Weights of a small transformer language model: untied embeddings.
Each number is 50 + 12 x the weight over its row's rms, rounded and kept within 0 to 99. Layers, rows and columns count from 0. The size before them is the row's rms in percent of the matrix's.

# layer 10 MLP up, 1344x512, rms 0.221, rows 981-1017, columns 0-63
095:53 39 75 86 34 70 54 57 36 60 42 65 45 78 33 52 70 39 60 59 54 67 66 43 61 53 37 50 39 43 54 64 41 63 47 80 48 68 66 33 37 38 42 56 45 29 67 60 44 43 49 43 42 36 55 35 67 47 51 54 47 47 50 53
098:47 51 46 49 56 66 48 66 69 76 55 59 43 45 54 71 48 80 47 61 50 38 44 58 69 38 50 74 49 57 46 48 57 42 27 58 42 28 38 50 46 54 39 57 58 79 25 50 56 35 58 56 58 55 49 42 50 33 43 49 50 40 71 57
097:40 62 66 59 52 67 74 42 58 47 63 55 39 64 34 57 70 42 39 41 40 37 46 65 32 64 47 51 49 16 59 47 64 64 48 42 32 63 52 45 46 62 63 66 51 37 57 56 56 42 42 70 33 52 48 44 47 75 67 50 41 61 50 40
104:66 64 52 46 57 54 62 42 62 62 53 60 81 55 58 54 59 31 71 40 33 67 40 55 51 46 38 75 51 52 53 38 45 45 30 06 70 48 48 45 43 58 61 36 65 33 54 41 61 40 58 40 44 64 42 71 66 42 32 50 33 63 47 53
106:48 59 58 29 37 68 41 43 61 66 77 56 60 48 48 37 68 62 41 53 61 48 58 56 41 47 61 46 53 69 37 61 53 59 42 55 62 50 55 47 76 44 43 62 37 73 61 46 58 41 17 48 49 65 46 39 63 59 68 44 49 30 74 43
103:55 68 50 44 47 49 33 40 50 53 72 55 57 49 28 52 51 39 50 65 45 52 70 28 65 42 63 48 49 59 47 54 46 43 55 73 50 38 70 37 29 52 58 36 53 32 58 39 60 51 66 40 39 52 76 45 14 30 46 42 39 75 73 38
101:49 53 68 52 42 37 25 30 80 52 53 45 51 58 51 31 54 56 72 32 30 61 31 50 47 38 56 49 66 46 38 47 35 62 56 55 46 51 57 56 54 29 64 48 59 39 59 49 53 38 42 60 37 58 29 30 38 49 46 63 33 34 43 48
100:60 54 38 64 38 47 34 55 50 37 35 35 67 74 44 42 61 37 38 55 39 45 42 58 34 53 40 74 45 47 37 65 31 44 68 76 61 56 32 46 49 31 66 40 47 52 54 64 67 38 69 61 43 48 46 50 34 56 55 54 54 57 67 41
096:66 57 38 65 42 41 57 52 53 67 44 53 50 55 41 55 65 44 49 44 31 43 54 49 54 58 53 44 61 65 45 48 48 39 39 49 47 60 48 22 49 38 51 54 62 33 73 33 80 49 56 55 43 54 60 52 58 61 49 58 60 38 61 60
099:58 48 50 78 48 64 43 78 45 43 60 62 39 38 57 54 48 37 58 59 53 43 61 38 54 65 57 39 39 46 50 69 69 55 64 46 59 67 31 47 10 39 51 54 40 42 72 36 75 54 57 75 52 51 78 49 38 43 56 46 63 57 40 52
100:47 30 45 32 34 49 51 64 74 33 40 32 41 46 54 42 25 64 41 33 47 31 50 57 52 43 43 43 46 46 56 42 47 60 39 53 64 40 70 44 47 59 61 51 49 75 58 57 38 55 57 55 48 49 34 48 43 54 50 33 48 54 64 46
101:50 64 60 65 33 59 49 26 31 80 33 46 53 58 41 39 56 32 59 72 65 58 65 46 59 68 39 75 46 48 50 43 62 65 62 24 55 61 47 52 52 60 43 50 66 49 41 70 36 62 33 72 62 57 49 41 55 66 42 49 59 50 56 53
103:36 41 67 62 53 35 57 45 40 52 34 46 49 42 46 54 40 34 72 53 55 63 69 37 70 28 42 59 52 61 42 52 48 40 60 41 66 33 47 50 64 36 46 35 58 54 74 63 41 47 45 51 28 56 56 44 35 51 64 53 67 40 60 57
103:57 67 55 73 60 40 44 53 68 45 60 53 44 60 49 47 60 55 50 75 53 36 59 53 49 83 46 46 40 47 59 40 36 39 58 49 28 52 22 61 49 48 39 34 78 35 50 51 31 26 61 27 44 40 56 54 50 58 38 65 31 56 67 44
097:50 69 61 56 65 52 61 55 55 59 44 37 63 28 52 24 57 54 57 78 66 52 64 60 61 41 54 53 27 44 47 54 57 63 37 51 48 52 53 62 53 42 45 24 20 37 56 48 50 58 52 38 34 70 61 29 46 75 51 60 59 48 50 49
097:46 42 54 31 38 57 56 49 46 54 58 58 39 38 42 47 45 54 51 48 48 59 57 58 63 41 61 51 71 47 58 22 58 38 55 29 58 55 74 49 37 37 35 41 48 53 63 43 65 38 79 44 41 33 68 48 66 49 42 46 41 73 45 30
106:43 68 63 38 33 39 54 40 54 50 48 68 62 58 43 65 48 64 43 52 52 39 55 50 59 46 53 59 32 44 64 15 65 64 46 73 56 45 55 44 30 30 36 35 45 63 51 48 79 38 45 41 50 72 55 46 48 50 48 44 53 31 49 31
096:34 66 34 57 55 41 54 44 72 60 52 42 48 49 30 41 54 76 70 60 65 63 48 36 63 30 59 60 59 58 48 36 63 44 40 49 46 51 33 40 37 33 51 38 51 54 54 51 46 41 47 71 36 40 48 48 49 34 38 61 60 71 21 58
104:61 64 42 13 47 41 29 52 45 56 67 50 47 41 26 32 46 54 19 60 58 62 48 64 62 65 52 35 53 46 37 63 53 60 50 47 64 57 47 70 35 56 60 39 47 56 39 65 68 57 38 45 51 74 38 51 43 26 65 35 32 56 46 66
099:52 61 67 35 40 55 67 64 67 46 58 52 52 51 42 65 47 49 35 61 85 49 54 57 57 29 42 46 44 51 59 37 37 63 51 60 37 53 46 40 69 46 59 48 66 35 43 47 46 48 56 55 59 58 37 37 47 40 40 51 43 44 49 33
107:65 55 42 45 57 51 38 57 35 51 11 61 40 69 63 50 34 40 52 38 40 52 57 42 50 40 47 36 40 57 59 66 50 50 48 45 68 77 39 48 48 51 56 58 27 50 57 46 57 69 58 67 49 59 59 38 48 41 60 36 42 48 40 53
110:49 59 46 53 43 55 58 66 40 60 40 45 40 54 48 51 36 37 55 52 48 46 57 38 36 67 68 45 33 72 50 21 28 35 59 54 38 58 31 47 61 58 31 42 42 62 41 54 44 47 50 27 54 43 44 70 57 57 38 49 42 53 76 59
096:53 49 64 44 41 29 46 52 25 32 53 45 50 34 50 55 48 74 59 45 71 52 38 46 47 71 42 37 59 40 42 52 35 54 60 43 46 49 55 32 57 59 52 32 55 29 55 41 60 52 59 58 55 53 68 48 36 51 43 62 46 51 65 53
095:43 54 67 54 39 38 76 42 57 52 42 52 41 58 28 50 43 44 50 61 49 44 43 69 64 34 61 38 52 39 43 55 30 55 55 36 54 59 64 69 66 51 67 37 46 51 70 47 33 65 18 55 52 43 36 39 33 51 38 65 35 46 64 47
104:63 54 47 53 45 33 41 50 49 56 66 68 48 22 34 50 62 54 46 61 52 58 76 41 56 45 52 42 51 57 55 48 51 41 54 35 56 58 69 33 48 40 43 59 70 55 38 66 44 40 44 42 43 45 49 68 38 64 45 72 48 57 21 71
102:36 60 70 47 60 32 41 70 56 36 58 52 45 30 58 40 26 51 42 40 67 23 44 58 44 53 53 38 48 87 22 53 43 31 45 45 63 52 51 42 48 34 42 61 58 67 62 63 50 68 44 61 49 65 56 38 62 50 29 72 48 63 55 50
097:32 42 64 53 60 34 51 51 27 49 41 29 48 48 38 51 47 44 61 58 54 33 42 53 72 65 48 58 48 61 25 39 55 35 46 57 66 25 33 33 40 53 60 51 50 58 45 55 68 48 68 60 44 43 28 45 60 44 53 64 45 45 44 67
097:41 40 52 46 73 50 78 34 59 81 89 53 31 55 42 41 54 57 57 51 63 69 54 54 36 45 55 24 62 40 30 46 26 38 52 55 45 46 26 66 54 20 47 48 43 53 66 47 56 46 48 56 45 66 44 38 47 53 65 45 32 43 54 44
103:69 59 39 43 51 43 41 35 61 53 44 42 44 46 47 64 56 46 37 67 24 45 70 57 43 61 59 33 38 53 44 43 44 63 45 75 56 46 48 54 56 53 36 39 47 55 48 42 35 41 28 49 43 61 29 59 62 56 68 52 37 73 50 33
088:32 51 40 69 63 21 40 49 46 58 73 58 53 62 50 52 65 66 51 39 54 48 30 42 60 33 53 46 70 61 31 35 37 63 40 68 41 44 61 53 48 42 15 54 54 54 34 45 36 56 59 40 62 46 43 29 56 55 48 44 65 37 61 58
105:56 33 44 39 47 46 36 51 38 65 66 48 52 47 67 48 28 42 48 46 77 37 56 67 17 25 37 61 55 30 46 47 44 62 39 40 59 56 35 41 39 58 63 52 62 35 56 67 42 41 50 49 58 48 54 45 70 37 55 78 46 32 46 47
104:62 61 73 60 58 65 65 67 53 51 47 38 55 57 44 51 48 62 51 52 50 50 24 52 45 67 54 49 70 56 45 49 28 51 50 42 52 56 55 41 37 24 58 39 59 54 56 27 27 65 54 54 50 60 63 49 63 61 54 51 52 58 43 45
098:75 55 54 51 56 60 45 45 63 53 50 47 38 40 69 16 62 49 54 33 68 48 58 59 49 48 81 58 49 55 64 40 63 68 63 46 49 59 64 51 68 56 38 73 15 57 72 69 70 46 60 41 40 53 60 49 40 61 43 34 42 69 55 74
109:58 51 39 49 40 56 53 48 18 46 49 35 45 37 79 65 38 66 41 50 38 33 52 46 43 50 44 74 44 45 63 43 35 63 58 34 36 48 35 51 45 36 53 50 76 73 54 52 46 34 36 41 40 46 36 45 54 65 61 39 31 62 48 34
104:55 81 51 64 72 33 57 58 53 46 56 66 54 50 73 33 47 49 64 46 53 42 52 53 68 43 57 63 46 53 38 27 28 56 44 60 39 28 50 56 51 49 49 51 53 45 35 40 54 72 36 35 65 56 56 66 38 48 64 66 49 67 56 47
106:54 45 38 60 37 54 55 58 52 33 46 65 57 55 56 40 52 44 47 65 43 45 82 65 54 50 35 60 53 44 39 66 44 53 66 40 39 49 62 47 37 61 35 61 49 27 52 62 35 40 52 39 69 55 66 55 73 50 43 42 30 63 41 54
097:41 52 70 50 19 43 38 37 38 35 66 59 54 60 25 52 53 63 55 62 71 15 63 64 34 43 74 58 39 53 71 43 57 41 51 52 67 55 64 55 28 59 56 49 72 54 38 45 59 58 63 40 41 36 28 39 40 36 55 61 64 56 69 51
# layer 10 MLP down (transposed), 1344x512, rms 0.267, rows 981-1016, columns 0-63
086:37 52 29 17 58 50 52 44 45 51 65 52 59 43 71 26 39 55 37 52 43 35 49 51 53 47 63 61 70 53 42 30 53 57 41 30 46 49 47 58 44 61 54 35 49 63 49 44 61 56 44 65 50 33 46 68 38 51 42 63 49 42 58 49
098:34 49 47 33 42 52 52 39 53 59 30 36 51 63 46 53 48 59 75 57 40 40 39 69 37 53 60 45 62 42 69 41 46 17 20 56 49 49 37 39 61 45 66 40 49 47 63 47 54 45 08 50 53 47 38 50 67 40 57 49 58 52 56 37
101:67 63 64 46 37 57 74 46 52 52 63 57 54 61 51 42 47 50 38 45 62 47 54 48 41 40 50 64 64 32 65 50 58 42 61 45 48 29 51 41 36 72 64 44 49 46 52 58 48 52 34 42 39 51 52 41 34 58 48 44 50 45 68 20
098:27 56 51 54 27 45 47 50 64 40 47 61 63 39 58 49 57 53 32 76 37 43 45 66 63 45 46 56 48 32 40 70 54 52 38 43 62 45 80 51 50 41 25 37 80 27 54 39 41 73 30 56 58 60 56 60 58 41 57 53 37 65 50 42
087:63 53 51 45 52 54 53 64 55 43 40 56 42 56 75 51 73 50 57 34 60 57 61 44 64 38 33 50 67 43 44 52 49 59 54 35 50 64 34 40 44 32 54 34 53 57 68 57 61 34 40 58 54 67 57 49 59 44 49 49 41 39 60 51
106:55 28 59 50 58 42 39 59 45 54 44 46 42 40 52 66 32 44 64 58 60 48 35 60 58 52 52 27 47 18 52 53 35 28 48 54 54 38 70 30 32 40 50 52 66 50 53 55 55 35 38 56 54 41 62 28 57 54 51 48 40 50 56 63
105:50 48 37 52 71 44 32 65 48 40 45 66 46 34 56 46 21 55 58 52 61 35 42 51 46 70 31 25 44 46 40 61 31 64 67 65 59 64 54 43 40 55 67 51 46 56 37 75 49 42 49 65 48 57 42 55 56 54 62 38 39 62 45 33
102:41 58 39 45 43 33 42 56 63 52 47 45 60 52 53 41 56 30 43 46 46 52 50 55 50 16 48 33 41 66 38 51 42 44 38 61 45 76 60 58 58 54 48 57 61 48 64 52 60 58 29 44 35 72 62 52 23 43 65 45 31 58 68 58
099:61 57 69 55 58 33 52 41 54 56 36 50 29 70 24 59 29 44 40 67 40 56 60 57 31 66 48 70 61 26 51 79 57 47 53 58 37 47 43 54 47 59 56 42 53 48 65 47 61 42 52 40 39 63 46 46 60 45 62 63 63 46 57 65
100:63 59 54 43 48 49 47 53 47 59 91 38 31 55 49 44 55 47 65 28 69 36 48 42 59 60 57 39 37 67 56 33 52 57 60 49 48 41 30 35 65 40 39 54 24 62 46 53 37 36 58 53 54 62 35 57 40 40 59 32 69 62 66 49
102:50 70 52 56 51 65 37 54 41 48 43 49 45 48 62 37 70 79 52 81 54 31 37 41 61 42 36 47 35 69 40 42 38 52 56 52 57 43 38 46 60 47 59 46 34 72 42 42 48 52 40 45 35 53 44 69 47 61 56 53 38 50 47 60
098:53 70 64 65 60 49 45 63 45 55 59 46 44 49 53 44 71 32 55 37 66 51 56 55 23 48 51 37 61 62 70 56 39 52 72 38 45 49 47 62 52 48 29 41 49 38 52 74 55 38 45 63 47 50 25 42 32 67 72 61 56 34 50 56
106:42 52 37 43 33 43 50 55 56 48 42 33 64 47 35 51 66 24 70 78 45 30 52 55 38 25 46 47 62 55 46 40 24 39 64 53 33 52 50 48 61 39 57 49 48 40 46 69 35 34 46 46 41 43 53 61 31 50 20 47 50 68 61 42
106:49 41 47 39 40 52 43 54 40 52 41 60 62 60 43 43 47 72 26 64 39 56 52 71 44 56 47 40 41 35 55 37 39 52 64 43 64 44 42 46 41 65 49 51 47 49 60 56 38 45 47 45 43 59 41 47 65 34 36 34 62 55 34 71
101:54 34 53 70 47 45 34 33 48 51 33 39 60 60 47 35 61 52 55 64 17 61 49 60 58 20 57 68 48 43 52 21 49 47 54 58 38 52 48 36 46 38 62 37 49 57 62 46 56 66 52 37 47 41 58 24 77 51 36 64 54 52 35 46
101:55 56 59 34 61 36 51 39 61 55 52 46 41 53 59 38 66 71 76 60 68 57 59 58 31 47 34 49 60 50 39 44 54 37 77 41 49 20 37 21 60 52 45 32 52 31 54 59 74 35 50 68 54 50 37 70 42 52 50 36 59 71 52 38
107:56 37 59 54 23 64 52 40 65 44 17 47 49 49 58 61 57 54 56 60 65 35 61 37 52 67 19 48 62 46 50 48 67 44 44 31 70 56 47 38 24 53 40 51 54 62 49 50 54 50 47 41 68 36 59 54 56 45 42 50 58 45 64 22
098:56 45 36 59 54 52 25 26 51 35 68 40 23 66 57 53 27 29 40 64 38 49 53 44 37 49 84 58 51 37 53 69 64 64 40 31 67 54 77 67 50 31 61 52 60 55 37 44 68 48 49 55 47 63 46 51 24 31 79 57 57 58 39 31
097:55 52 42 50 63 45 35 32 59 58 31 44 38 46 25 50 41 52 76 39 40 56 54 70 61 54 28 50 71 41 41 33 70 37 49 69 49 49 43 40 43 48 48 48 32 61 55 59 49 56 48 36 49 59 42 52 32 35 63 58 47 46 57 49
102:52 46 63 65 55 69 32 43 58 84 42 49 42 28 27 59 56 36 42 42 54 52 27 44 49 61 59 43 46 47 65 33 44 85 68 57 52 52 58 56 47 50 27 43 61 47 62 33 39 49 72 49 44 33 66 31 40 42 51 43 48 46 46 65
103:48 42 43 44 70 45 53 47 31 47 52 57 28 56 48 38 49 50 39 45 76 46 70 38 55 44 71 47 78 56 41 43 40 49 35 39 36 51 47 36 54 45 59 66 56 40 47 55 51 41 67 52 54 44 67 50 44 62 34 48 57 36 60 43
112:51 60 48 56 62 43 62 62 30 49 22 42 80 44 54 60 25 41 37 32 40 52 61 68 52 25 70 63 50 51 68 44 49 38 57 67 50 62 50 51 53 55 36 35 67 53 65 47 56 66 39 38 39 56 34 52 55 52 37 46 51 44 55 53
082:57 46 48 69 54 65 63 51 77 43 57 40 44 58 31 49 58 40 67 48 27 55 66 56 52 49 64 48 42 54 73 48 71 42 48 57 31 42 37 78 44 50 48 49 63 78 63 71 50 41 59 58 39 55 41 49 48 56 59 55 54 54 51 55
098:57 41 56 53 50 27 47 28 60 44 44 57 56 54 30 56 43 39 37 40 57 53 51 44 58 64 63 42 37 40 43 54 53 46 58 51 46 51 31 36 54 36 55 40 73 48 41 32 65 50 62 37 56 69 41 71 42 52 59 72 61 48 39 89
108:72 51 55 54 45 65 20 58 53 40 55 66 59 54 41 51 47 50 62 48 25 46 26 42 40 52 50 44 51 48 49 62 40 51 35 55 44 52 61 42 23 46 47 51 66 59 59 62 60 48 62 41 39 52 62 52 58 56 48 53 53 45 26 42
101:50 50 58 49 40 61 61 71 37 34 37 60 51 45 61 39 50 63 40 57 52 64 41 50 48 41 56 24 45 59 27 41 63 50 40 52 34 40 52 56 42 54 34 67 63 40 54 42 31 28 49 33 55 45 61 59 75 45 24 46 38 45 55 44
098:46 71 36 52 62 43 44 35 46 56 51 23 58 63 36 54 37 48 50 38 57 57 39 60 42 31 22 74 58 57 53 57 68 47 58 87 56 32 21 47 45 56 34 54 49 46 42 47 40 44 52 71 61 50 71 44 38 64 51 43 53 64 54 50
098:55 45 57 56 50 45 51 54 47 54 48 62 45 43 51 37 58 66 34 54 42 40 50 16 58 42 49 56 50 66 37 35 38 48 30 71 34 79 28 46 33 54 60 36 59 51 55 78 56 36 45 47 47 46 37 36 59 37 50 42 46 46 58 58
095:62 56 56 48 58 59 45 37 69 26 35 63 51 50 37 52 82 39 31 72 26 54 41 57 50 56 51 51 44 58 48 57 49 53 49 49 41 28 50 54 52 42 61 39 58 52 42 59 70 48 45 51 34 53 45 64 49 67 69 63 40 51 54 59
085:51 47 73 31 60 42 50 40 42 58 58 39 47 76 52 54 73 57 73 52 46 75 68 48 65 51 23 44 13 37 50 63 61 46 79 49 46 47 45 55 32 61 48 33 52 51 40 51 44 40 34 55 62 59 42 52 41 43 47 59 39 47 33 54
105:64 37 61 60 56 65 30 66 39 50 55 59 54 64 51 51 53 46 31 41 47 48 50 45 50 27 33 55 54 67 59 42 59 62 26 27 44 27 33 39 38 51 47 51 47 37 46 44 46 58 44 58 74 44 68 36 33 40 47 54 56 57 66 44
107:53 61 41 45 34 68 52 57 41 38 37 53 58 57 29 42 61 50 59 42 43 42 56 34 51 31 38 53 51 37 46 56 47 42 54 38 44 48 62 49 59 13 61 54 71 48 57 58 44 55 61 50 63 53 62 52 35 43 48 54 42 67 45 45
101:36 69 66 52 57 53 33 49 69 64 65 53 51 62 39 37 38 46 36 42 60 65 55 49 56 59 22 67 36 61 59 48 57 60 35 58 55 39 35 44 69 41 50 47 49 54 39 61 49 51 57 41 52 39 35 54 50 48 54 47 63 49 57 52
112:37 41 80 73 53 39 33 33 56 46 67 41 30 48 70 54 45 50 52 51 45 57 35 49 64 39 60 63 53 35 48 26 32 50 48 43 40 34 36 60 44 36 62 35 41 44 59 67 56 43 47 55 61 58 43 60 56 30 60 45 50 38 53 67
105:63 30 55 61 50 61 42 40 48 46 53 41 34 46 52 54 48 56 45 51 64 31 51 43 47 35 51 24 46 55 67 56 56 53 30 38 52 50 45 52 46 47 46 49 51 47 56 35 52 59 54 50 35 46 35 41 55 33 50 38 52 66 62 36
111:50 46 47 59 34 45 64 59 47 54 69 30 57 35 42 71 46 53 55 63 64 58 73 39 43 47 62 52 56 48 51 67 45 51 65 77 51 38 68 36 44 56 44 57 56 36 47 64 63 22 37 38 63 35 51 51 55 44 39 48 58 70 60 59
# layer 10 MLP gate, 1344x512, rms 0.215, rows 982-1017, columns 0-63
099:45 56 39 50 55 54 46 41 60 49 69 57 52 29 52 47 47 31 45 49 66 57 64 72 48 41 54 54 52 57 72 54 18 66 55 57 38 50 22 59 56 80 42 45 53 42 84 51 58 54 52 59 41 48 69 53 60 42 50 53 38 55 28 56
096:59 33 55 51 60 49 53 56 59 52 69 59 51 58 59 51 47 62 44 47 41 49 68 46 63 54 25 64 54 34 40 55 47 36 41 49 59 43 32 30 61 36 44 55 55 55 50 48 65 51 43 12 48 48 56 44 43 52 54 37 42 23 30 26
103:61 58 38 54 54 49 58 42 65 53 44 40 42 54 53 28 54 63 49 41 54 63 50 35 53 63 57 42 30 51 41 63 41 37 63 44 52 60 57 63 58 40 35 53 56 55 60 58 30 59 40 41 69 48 45 44 56 55 50 59 32 63 84 58
099:31 62 40 76 52 29 62 60 43 28 30 60 55 46 51 55 47 34 66 56 42 62 36 28 50 57 31 53 53 50 84 40 44 50 57 32 43 39 44 61 60 43 52 44 59 60 53 59 58 47 65 53 33 43 53 40 48 46 61 49 46 65 52 66
099:64 63 38 47 75 66 56 44 43 36 54 42 50 41 36 73 33 48 54 39 32 20 35 39 57 63 44 61 55 53 45 32 40 59 49 41 46 70 55 34 56 58 57 63 53 43 51 43 65 45 60 63 65 53 56 29 43 46 41 43 50 48 62 53
102:48 68 39 62 54 59 62 44 58 67 38 62 41 50 67 42 42 43 55 65 55 46 59 49 41 58 49 32 39 43 39 43 61 75 53 31 60 37 37 55 51 59 52 67 46 64 45 61 39 68 48 41 45 61 56 33 51 54 47 48 34 31 33 47
100:60 46 45 44 33 56 51 57 48 64 60 64 52 44 50 48 63 35 42 62 29 49 68 53 38 52 58 46 40 53 39 55 51 42 53 41 40 66 57 47 40 60 62 57 37 51 41 30 33 45 61 42 52 22 49 45 58 61 44 50 51 31 49 50
102:57 41 48 59 59 45 40 58 58 63 52 42 48 46 52 28 33 61 56 41 62 73 51 47 58 41 41 67 59 27 60 51 39 54 61 37 49 66 31 61 40 52 20 51 54 58 58 65 55 48 56 67 60 60 61 61 34 43 38 40 51 48 62 53
101:67 45 50 46 50 40 46 57 59 59 38 62 63 38 78 38 38 34 35 56 60 54 68 51 49 51 39 43 45 27 59 25 43 55 38 65 50 62 63 51 80 55 47 50 47 59 55 43 28 37 52 56 49 66 50 29 34 49 43 48 32 49 40 54
098:45 57 36 39 43 59 50 57 46 44 54 69 73 49 49 53 40 63 66 67 43 42 44 45 70 44 60 56 64 60 47 46 77 63 49 46 40 43 44 54 65 58 59 54 64 64 60 50 53 60 60 46 51 39 47 35 58 53 61 64 43 68 74 42
098:32 44 52 58 40 54 48 63 64 28 61 49 35 58 70 73 38 61 56 57 28 51 58 51 86 40 49 50 66 38 49 63 73 40 37 58 39 32 56 64 40 86 47 44 43 45 80 39 60 40 41 35 72 38 65 43 54 37 46 63 40 34 60 36
101:40 42 53 44 61 35 34 55 54 39 59 37 70 49 69 64 67 50 49 45 41 48 49 71 63 61 59 37 48 57 60 43 35 55 49 58 56 61 37 44 36 20 46 37 69 59 47 58 51 58 47 37 37 37 40 44 51 50 51 44 51 58 62 30
102:45 63 50 64 84 41 44 47 61 50 38 55 52 62 51 56 70 61 63 46 47 74 48 50 33 59 40 55 48 52 31 67 46 57 37 68 57 45 57 69 36 56 36 32 53 53 65 62 43 23 49 66 50 54 48 73 52 36 48 63 54 50 44 28
100:59 56 35 61 23 61 58 55 45 28 39 77 32 29 63 42 58 56 48 80 14 43 53 68 69 62 73 61 51 61 59 47 61 54 49 51 24 67 34 68 61 27 36 46 49 58 60 36 69 49 65 36 45 45 58 37 45 50 41 50 45 61 40 29
100:73 20 33 43 59 75 35 42 51 47 62 49 55 29 68 29 47 46 42 39 48 54 48 55 49 59 40 53 43 59 36 52 43 43 43 60 37 27 30 53 21 43 67 42 54 55 62 59 44 62 43 57 48 54 57 40 44 45 57 18 38 69 25 45
101:62 59 42 58 25 41 33 41 47 23 47 21 44 37 47 60 44 52 50 56 60 33 45 26 70 61 40 41 53 71 45 49 40 40 56 59 48 63 53 27 50 65 50 37 61 60 50 55 56 28 50 56 41 30 45 58 59 59 35 37 36 60 61 44
096:39 69 37 51 37 32 60 42 69 58 41 40 43 49 56 57 60 33 62 65 56 61 44 59 52 30 49 42 51 65 52 57 59 58 63 40 35 42 28 63 50 42 37 41 49 28 47 53 63 37 47 53 56 48 48 25 53 48 49 24 38 43 66 58
102:36 34 52 50 47 53 52 60 46 53 15 52 53 41 63 37 25 37 86 41 46 55 68 48 41 55 45 45 55 69 52 52 56 58 60 54 61 47 57 62 49 50 50 47 48 38 29 43 37 31 49 42 51 42 32 54 57 49 47 49 41 43 73 29
098:53 56 43 57 50 60 66 56 62 44 36 45 52 41 31 38 65 45 58 58 60 72 68 52 36 61 34 70 57 73 40 43 69 66 42 67 50 38 31 56 46 32 52 53 47 75 52 48 31 42 51 78 53 54 53 41 57 35 34 33 70 63 52 56
107:55 21 53 42 65 45 42 42 58 44 48 62 46 45 52 40 51 52 45 59 47 39 49 50 41 52 58 53 42 57 52 60 53 31 55 60 54 67 65 59 33 73 55 31 76 34 57 70 50 47 46 54 59 38 74 56 47 59 38 33 42 30 33 51
110:68 42 55 38 44 52 39 38 40 50 47 41 55 44 70 55 45 59 57 43 51 45 55 45 39 29 57 61 49 58 65 34 48 50 48 51 34 59 52 89 46 24 47 48 49 34 65 48 47 46 44 47 49 15 37 42 23 61 63 59 47 30 41 51
103:46 54 51 64 39 54 65 68 62 61 62 44 39 56 43 51 55 43 42 62 37 64 73 45 52 44 52 53 37 78 63 50 55 43 37 57 47 40 35 64 49 38 54 44 65 69 61 43 50 38 42 58 39 56 54 51 44 48 48 51 52 42 37 36
098:58 48 69 38 39 45 40 52 37 51 37 57 44 49 51 44 70 52 70 55 69 28 44 25 63 46 53 38 53 40 44 34 41 49 34 44 35 66 55 56 60 60 55 47 61 74 45 44 52 49 56 37 56 42 53 66 52 81 50 44 53 51 36 55
104:57 33 31 44 35 57 38 42 54 48 54 24 27 52 48 28 57 50 70 58 62 41 56 65 62 66 55 22 64 31 35 55 44 74 32 59 65 49 43 49 38 55 65 41 65 64 28 39 57 60 58 59 61 34 40 39 43 36 56 45 47 41 51 46
102:61 56 66 41 52 45 48 38 42 38 52 37 59 44 37 69 34 37 46 36 45 44 30 31 68 48 57 35 50 52 49 36 43 54 31 39 55 59 53 57 57 22 44 52 50 27 53 28 33 47 65 56 40 57 48 54 39 42 41 58 51 43 43 56
092:82 34 44 70 51 65 54 24 48 59 53 48 58 64 34 42 53 46 53 58 56 57 55 48 65 36 47 26 62 45 52 51 41 52 49 49 42 45 63 55 67 45 64 74 64 55 54 42 56 49 65 43 58 62 68 44 45 60 53 64 59 41 73 57
093:51 61 32 63 52 51 28 57 49 31 28 38 33 61 57 62 44 40 54 42 48 51 56 65 49 43 50 45 69 48 53 50 45 80 45 47 25 31 56 43 39 45 49 48 42 40 72 57 46 56 50 48 50 24 43 44 38 59 57 62 37 52 54 46
100:65 63 57 26 46 75 59 47 48 64 48 24 17 42 50 33 40 42 56 59 52 37 42 59 43 35 35 55 43 66 58 52 48 42 49 57 22 53 74 49 62 41 74 32 45 46 63 69 54 62 58 55 56 45 62 47 64 45 44 49 69 49 47 75
091:31 55 50 59 43 37 46 76 52 62 55 52 30 61 65 50 43 25 63 53 42 54 38 30 45 75 44 47 41 45 34 56 66 57 65 40 61 40 60 27 50 49 52 44 81 60 41 44 48 48 40 59 66 50 56 52 41 59 33 31 38 57 35 58
106:59 76 43 37 34 49 34 53 62 30 50 35 53 53 62 44 54 55 45 44 68 48 47 54 66 38 38 37 56 53 65 48 43 49 59 55 57 43 71 60 41 30 48 41 68 40 38 47 54 44 37 40 37 75 42 49 49 64 43 32 51 38 45 44
090:40 44 51 59 56 38 35 48 49 59 50 44 55 33 62 50 67 68 37 40 44 56 39 40 57 45 65 58 66 59 42 53 70 44 33 55 40 62 41 78 63 40 51 54 63 44 65 48 68 59 45 69 41 54 50 57 44 52 37 54 30 43 41 47
095:50 31 64 63 58 54 46 68 25 35 46 60 44 67 54 41 34 13 64 46 44 59 50 41 48 53 55 56 69 79 55 29 40 81 61 27 48 51 42 39 44 47 33 66 61 49 50 53 52 57 39 46 52 60 26 42 53 49 66 52 45 55 67 62
110:43 46 63 53 54 35 57 51 56 52 46 51 35 44 67 29 27 71 32 56 41 53 16 42 35 45 41 43 74 57 50 48 39 59 60 19 50 44 65 31 56 38 68 42 40 58 52 50 61 25 60 60 46 43 51 62 54 51 42 66 48 56 60 35
101:75 43 39 42 34 55 58 44 53 46 64 45 39 45 51 28 53 63 57 80 61 68 56 53 56 37 52 42 60 53 65 34 25 44 63 38 53 57 58 59 69 51 31 38 39 43 45 37 39 50 42 67 35 32 33 38 56 36 56 24 37 58 60 40
108:42 36 54 36 65 52 50 36 49 40 51 52 42 46 60 62 44 66 56 52 53 25 69 34 40 60 55 31 32 45 57 42 38 60 55 30 57 62 63 67 56 58 49 56 13 58 64 46 56 41 60 37 52 61 79 57 55 56 67 60 59 56 48 43
097:46 43 63 53 27 33 42 71 45 47 58 42 44 38 80 41 37 53 22 39 57 57 43 47 58 47 50 56 44 31 83 57 81 74 45 35 51 41 72 46 48 49 41 53 37 57 67 51 77 58 52 38 54 51 57 52 54 49 53 44 26 37 57 65